config.yaml
n_layer: 17
d_model: 224
n_head: 4
n_kv_head: 4
head_dim: 64
d_mlp: 448
vocab_size: 2048
activation: "swiglu"
norm: "layernorm"
norm_place: "pre"
norm_eps: 1e-06
positions: "rope"
rope_base: 1880.0
rope_fraction: 1.0
qk_norm: false
attn_scale: 0.125
bias: "none"
tie_embeddings: false
parallel_block: false
init: "uniform"
init_std_qkv: 0.0172
init_std_o: 0.00276
init_std_up: 0.0172
init_std_down: 0.00209
optimizer: "muon_variant"
lr: 0.0108
lr_mult_o: 2.0
lr_mult_down: 3.0
beta1: 0.9
lr_head: 0.00634
warmup_steps: 200
schedule: "wsd"
decay_fraction: 0.912
decay_shape: "sqrt"
final_lr_fraction: 0.0
batch_tokens: 16384
seq_len: 1024
doc_mask: true
train_tokens: 203600000
steps: 12427
dataset: "wikipedia_en"
Each number is 128 + 32 x the weight over its row's rms, rounded and kept within 0 to 255. Layers, rows and columns count from 0. Numbers have three digits each. The size before them is the row's rms in percent of the matrix's.

# down: layer 2 MLP down (transposed), 448x224, rms 0.212, rows 349-383, columns 112-167
# gate: layer 2 MLP gate, 448x224, rms 0.151, rows 350-384, columns 112-167
# up: layer 2 MLP up, 448x224, rms 0.149, rows 350-384, columns 112-167
down349 060:109085115117048121074151114123134134112153144165134156113123120154125183160087169057175141129106139106117127111137156153144131119175128096112206157137109135107141123174
gate350 123:118143096119149154168204115148172149106163160213141143078127123123138132133148145123114107098144148138188115125114117120096191096140149155092117170161088097149178138188
up350 128:145112108182113146172146066085123113137136152171123135139117132177126132156108150117004144117109136125152185103098103055145159099174124158101091121169144137125142147154
down350 115:126092172034056118116105177155129139148104131045140083153128130159106094100081123174136172173139099147142124103192153183141111141132164133162142120096155138167131154128
gate351 105:102104163154196111105106119214145146124185139084178106180136061129126097129068090126129151158121089141137130098139155130138108093086089134163172113185142177108128149108
up351 104:106108165141137143158116125192114171134115166099145088145100083161139123141066115131083167172137052189118095202178134167144114096089112156117138114171087171118147164128
down351 108:145121143169156086104125122178101150145133167116097096155050099141118155134139099131167131165136059132169129061156125107137154118151130180144120141149118164133122170138
gate352 112:142076112158135125171101119127114157172087096201104148108135055099099160104147084138147096069152127108127076076122125104107184097174160160144138081144145113144121118148
up352 105:100173159127101149070129139130096159149127154099127141149113212134137093146133170095131134156105107126137161164200143116228060093088077161087131135122099123109132143135
down352 111:093114137176097123087171101108185126099093180073132104148105149133140056133115110088125151148061126134096169171127149096153100117077091174133172118139100168075154119129
gate353 115:029137113150110113049070214166088089135141132131137126071149166116122143085104090108160147094153111121098072123134152146133114137149141125158151111176139062174113119139
up353 116:200130126081163138196172063071149168124122119077072110086103103113122093177146143153096076125129166099158192095137100137099157141130122113095127139100092211117148118134
down353 127:166127098123212152197157129094165118137148155123180110163101182164121127168165148079093145068157152130110170109118120101114132149088109167085138133132139106093112129080
gate354 094:142121135072087138145131108086130130191150129155162114090181108168108131130121120115095078124129147128133173156167137186138142202147149178134144136122164105088111200093
up354 090:156111124095099135182111132098140130186162126124163105082167089144110135119088104091131089119160167138157158137127158165153151204142142144114117121132178147123099200099
down354 101:141098184060084140130147156077084118118188107133158126055174109160078148151124161145081117125114155137178166149177111159124107128179152177107097111151166108121153155052
gate355 090:103119141055093139128052154101099099129124161154169149128101105180120120144104154046124091124142133070089108092122124041125143162158103103127123124088113115133154128135
up355 094:120133105173178157112185144116125151090165178163153159135102147129187145133102159161095161097121106134164109182094155181151111124089082138101103135182098088110132058128
down355 090:118102144126094143128131105150130186123131139133086088150106158131128112098158082143121194157143104174166150183075147107160127118118151140143185104157113155171146087120
gate356 097:108087096136086120115137139190061191135103160151125105152133162211096142093191093148095125156074152118174095130154070114161070120120076181118150120126176135055183081143
up356 101:146124163127140131154117088070180068127135130107112116110121121081133168137089172124127112056218119128135126142131176135084145150122152098116127139132105151187079124130
down356 109:149133121177175149127135153123153082128110115140110098096122088112121125143129163119131152082219126155172147124111174077066194148081179130174135065171048131137150143097
gate357 054:142082188153073112137121079068176157191111070099120138168094095148127072129115179124109130156109195177091149131091128130094099114122161142094139182080148123129109166121
up357 055:105138119148145115131093143155131106114153138121118101145154096111110120163174117097166144077143150054174107128107150125153131063143171131150118174122115136080111155146
down357 052:139125120134113131127143116119218150118145105163078111189140123096129076088164097149120155144192127148151161148149197094132118112098122134102072143120149123097133131128
gate358 086:145112133093053179141118056104150160106055096175170157143085114159134143115108120097181177083116105126148082094152146173082117093152143152143167088059080137124112167132
up358 085:147149150068067199164095059076136109128069119167137184162111113156138151119078152108210153104122125133166108135164147181110128088095154192127142102088114153152128151133
down358 087:143143189096137167112132099114148109150217136140144128161100121097115193089104146135143121127113141108175110115138137134103089117150117140089151096112151106147131125156
gate359 109:155105079148061136110091180141109130125090164118164114139101083148147106101108057119142131157122139155100187121120204114159158134114087098178132136088130178117117193145
up359 109:112170147161121095148096054179107095130144103143084182048110137172133110107100149178082131149150129159150136140115049069123101181081120166080156179123089129149103150145
down359 100:151137109099030145161170113108115120128190138121108153085123139073143103068185117171105132112093132174044099097165068156106135127044159150158174082116091162115175112116
gate360 106:147124099148169117182117114127089170082140134105171083144122139120034108190064153101144146095145075060120167124105109147113150113124071104098092081114147157115065100117
up360 104:157087068101147126205103107147060170121153119108141116153104100138075162204075176174172172165099075073070166141137097127142138181130164130080114072147122142143107112088
down360 115:138150086127160101146174119196089138149195155124150114179144170144062130138093129145162134175100073116097152134116099164137188170168098121045126106143183111164060115133
gate361 041:145095146143092152175195146168104142129109058146145101101171152112106129132147103195145132137123159133131084149122088112069125072100091136119152127126119164184070170118
up361 042:121135120113139090095112167127088138126171191127175167127120137132158143160092141161102126126123076090120154135067133071160087126139063180157141090165137122134169086134
down361 039:153129144135112125188138132093110091130120090097118114038170109126165069158154109098139166161143121164141131117154143145107193105083170133093144117159130100109051184145
gate362 122:102171101173132103124115158114114119126134154129135110125166112121125147187103115166104133088121095061121085110193078161166117089115053087189117122054132129107112095122
up362 122:118087173107107157130099075126146124118197140125119122111112127087196138159121160075134210137109087136121145159132120131116114059093159052149154151114160130170159096164
down362 110:125091143080067176070090111151158140122216119111111089094096174146181161137084189077113172168084130125146123131128152091069129061136166132182139173063136179128111101181
gate363 094:144091128097188091091131127104156140096142104103121153145136123163108107134041160101119194070124140133105128112150177102080140132148175139148117100063170107097191100177
up363 093:116165105169104131163148088126117099125123129149131087112094099086118140161186118142147113200134122097159130140099108157139078121121094096079139183186088152166083151068
down363 094:142157055085105119157139140116120157181161144160104109141113156120138128176135136096134115147129155168132127116132072123146090094097029132156154168175122146112110147091
gate364 145:095092068159123091097156170098122116127091085119096116149123151146177157157033133114093158145083174091121081118125139160103116128096095158145107135124177132090129112151
up364 135:156169117115128173146091097110089094118137157131215143097157095113128066165146110157134135098191064154117182160151119120168106134148104118106107155153156114120162097102
down364 125:170130055167103145154098112123147099173172148143133065123140119120158113122143131147124138167122142108160130090156092089147123070134101131119176077140141104130127131179
gate365 099:175129181086106124131140115148070102149129092091110161073095114110167111113140097111101120172103165188111142133131148169123115110115103108113147079120132125141131104110
up365 101:165073093102138119173178063104099123081111138067131126128112149122151099104132117138118140155055095114148167162106122097183136155107113119173121081183126183149143132112
down365 098:134149187093123103130093147200119116142120161151134115100117163110150167135103089114086112082164148151117157098193092047061125083083117139085161176145086094131136136130
gate366 092:148148110135136113176113126145132113130068118150114050131121163068093155157122100134165114093097090099154092160112106092141145163179123104144123106176139081158123094085
up366 097:137099159111092175149109132137084147138143152058151130084128110172130108073115140120122127162146171184092172120165155151104108035116137128164138149108119160120088178149
down366 109:118105081119129146091131158091112128093152110118157166122136106176131119100111100098107114156155138141111146122168150116082078109081139195188208149065098122127192181155
gate367 096:167067113184167166160119127113097138068094158156152144159135148144163186048148130175185110153103120087149174131105106142168161138158086109131088142066101143148105174180
up367 101:162086077146149172157118115107109126094092142153169143200132135152180160025132145160185126165104181102120168086153113167133217124163101114148093180087091148160109166142
down367 106:149143112132162070149159104176120116066106138082132159124149127151119121072172102149141121153131180131117114111077091145165172089167133107151109116120078156137104075147
gate368 111:130124103095190157184165108086159127116120088147133112165128135192130057083095088124115120111099053146106118093127110137137185118079153127104181182124168055106150165137
up368 107:148127120104192100112222177111152085167074152141149104120145138124089107102113113143122174102099146175173097135083116110161136124163169180087203078056129111098129098107
down368 109:117163159069184132168175154062145071127118113117113118137139118150103051111057086128104144168097084158210148093117100165171148179074155140057166185104172149125178155120
gate369 086:103101128144188105118143159126064178083153135121149153140128121130154087208103109180136101100101107104126083085159185147156175117100101095119127115144190150082179126076
up369 091:117113144134194091118125172129091174084126106162121123117107128135150117218104100167134117129068094119129084064157175139129152080124102140145123078115184176104161121064
down369 084:121138135107147164107161089156140115202067151141125165125153125111074143101125155102206127136149162065112172163122110122087106147142103159145118144156151102135143203161
gate370 110:126144095127098135160178124070100182152117122103076152171132139192077106141101138082154181121166092093158111053113104167158166079147119159155155183075165140133098164098
up370 111:120142184125128123083077137185177071121155136147146127105110131087220146142166101163094072156103139098113133181131133091110079170121103089105081096170072099113100134150
down370 110:137081193144136159197107112161141125093153126120140138152136123109142121105181096186130099141116114124024135108106095078101082179146093138166102096158134091093184114116
gate371 117:092106141107090107126165168111140080123131099150102146122153175119099156187168074135111127020141112155131086127144160192109079110133106141131182156104115107156120095120
up371 117:116128131107112142127192130138109095099158105146138140159154141133136140184166055128128152082118116110140089162145172163078065100072119091112177139069142133140128079130
down371 124:117089176123085129120156147138165107161158108101124126145145122088149198131213083116141116054116133148110134133105147129091104106100101105134189136145121127128100127110
gate372 104:126138151121145091125089099102087206091155148163149178110142160111136096169108160074155146098126107117115103131116123128162118049121121138172171071139134091095080147137
up372 108:115101102137129071124128126126110212126185132194134130071138165085105098142126185120173095144166153136123121164140108121172149070164183118150131089184139108123087140197
down372 117:084110118150117130128119092092124140138151181158094145146178121105132104153145120080157141152105067070126149146103127161110160095146147125114190090142119134150108184162
gate373 064:117138167113138138073100115123132109120126055078177098132125158157094125133188126118091150130126186082114124181165123070122138141145107141125177185107071115110150158130
up373 065:148172135132099112155105228104082126147150175098107123170124097108073090146102157114121224099060097135069179136124131173135117138179136175184131093157140116059113212130
down373 057:121112111149159123145145081084143115130160106117151197135066165114215122117098137115166097107151228128146046105028129048104115159116171111095065123154169114141107087134
gate374 098:101166127162180097180165190186102147123136149123102160112098158157125162118104159146124148101089174119130097115099177155116088106066129126147144111137128172059125108198
up374 095:118104143053088119110057152075181092117185102108148118107150126146132147049095117174147051179103117140147149123170153123102143133185144142122114093177117161190108163142
down374 103:186150132129000132101114114143135094125122112079164126134178128155112123072149054162118099137150124140152147175132106118119098131165132141132133104128158162173167158143
gate375 125:086064115163078109113224124163132118174111134185154122140137179142149105091068131108118071105212135139128154135182044127088124100098109158179145161126109160158189095139
up375 123:155174106145169130156049161119115137116091087088134115164151116071135136147173142116155152111105093130098071140103217175111083154180150148073119134116124076105091136134
down375 132:107142081155170107127082152131113088104124111126115117141117116111153136104122119100119162125104089158105108148121148155111079168114150140134128138162102102098156156094
gate376 090:130137116120125046136166153130112103085106173141153127142109101131161129135100162114107145110153120089069127171160186090112121143109091125104093134121110138130076188090
up376 083:129105095117150121192160126168141080125186124127146114167077119114155054188105117104115157134158078124081162169194144116126119128176139139165050133108150136124129128146
down376 093:087160113147139123115141122109111133143156165108164122076114088104173134067077140131087186134150119102157142116172148087149105163151097140110070161142105124124174147114
gate377 086:116174137137133081151129138115124140155106101128127124148168114138129101146082194121137096127156127089189124101159103106097121138101062096134116150085147074057143018133
up377 081:147199096178113137138142158121086114181123126162134110165153122138162166148155185106059085130087099155131189102128105133114132104106134093179095119146161057101141183119
down377 084:168154102167064134143110157129119130146118150216135148143175098128120143125145173146126136126126154102166141156125108154072098101112135139143123122133168096107125122123
gate378 104:122112140128123097111157152118137148149077175114165176077195095167126178118140126130128119106097100139164128108171096123145117180131077122178182196106143124188153116138
up378 102:132127154169114070144162175085086144149130167103122153063133116149124200063174157182167129093114121120125133080157109110133152137144062137189168173150125118136157146157
down378 100:103122120137076114166153116105114136154135176051063119147144134138068177143124155187105153168120083143146151077114101081208165152139139165138127158097136133149152106159
gate379 103:119093151109131098128093085115094150131139125148204084131214138138134140126138103114098161135134137189132086119130193150147087137110151140082128076130050121108081125129
up379 106:138172106115110099163144178128139118131136138103056139134054128129134117120121151109110097148139120026116150118151096130131174094132094061131106192136193165205152142143
down379 107:131143081141139145090147097138125118168077079149138150115132136115091084133104125119108127161135088141074130174118107106180107083109150105105098180146116118155142115163
gate380 125:129105126145152130139128138144164096126130205124119125135136131119105150095159131094108101077072128086173119081130121145149131109090141159130152071100106129128157124116
up380 124:068128105168124131079113089155076130137117154160142144184162117127107122167117108168124138137116148138183129106159206179153129153079120167121113090057190128151099145142
down380 111:032131131137133123093141115140078141118116192095122143186140128141118183137096134174110156132090210103144128128144181147131101166081106142111179087085195143110108146117
gate381 088:145119181118096092121160126089139069141088165135113152096053162141186149108088114141142152166110104092082141178155150161110118031130113153130143107135172100111133155093
up381 089:130145094136162141126117111192114161168139144118119120161195120153081135178162157111096171093160162152169102054080068128111101186117162086100111143154091097149131150171
down381 091:141195111131130113134160094164089153143131119133157061193132111140179098087162094090105129068134098167084159183122166155152137121165098162105114132091173138124105163122
gate382 121:132115111169087130172115107183096153099158116108176157118163162109174178120140141119183097130152115133127119135088119086140151133098090136160134129090096098099143146127
up382 113:118113127132139135078112084086083110170083157176077109113060111140079123100121120123093156143144138088108129132108128156187120076129181134092114094163170095125185163149
down382 125:095124135147162152085116134058131119153096132153084118134082063076039088160110127093100133091125111121096105130148116173151136139127128148142120095151175109120107167095
gate383 097:150107105134193099145117135120125193112080126077130122120185112106083150158107111118129163069093129145125094146105123139183027099114182098142179066134184126092098045165
up383 094:121130153147125085134141112193113118137144101129122122111171135156157058096117140140121166169119173114147145145157133135040143127125103155129110222126126128116137132173
down383 105:190184177158053132112145086097147121097175124149112145063111153162128085137131145149132141178142142133127139154121107115109151169177086165114128140127113164148059151139
gate384 122:188149146144183135074100164121079133137122107101131167101183107110128154129159126120165157167106111127099126128097156153064101126084077128111134093106218139128148114121
up384 118:110100120105078154153148109140177110125126148162147081143121153084115100121115146119151094086122167165133083161152122122140172127163153110090133201147115107149101157146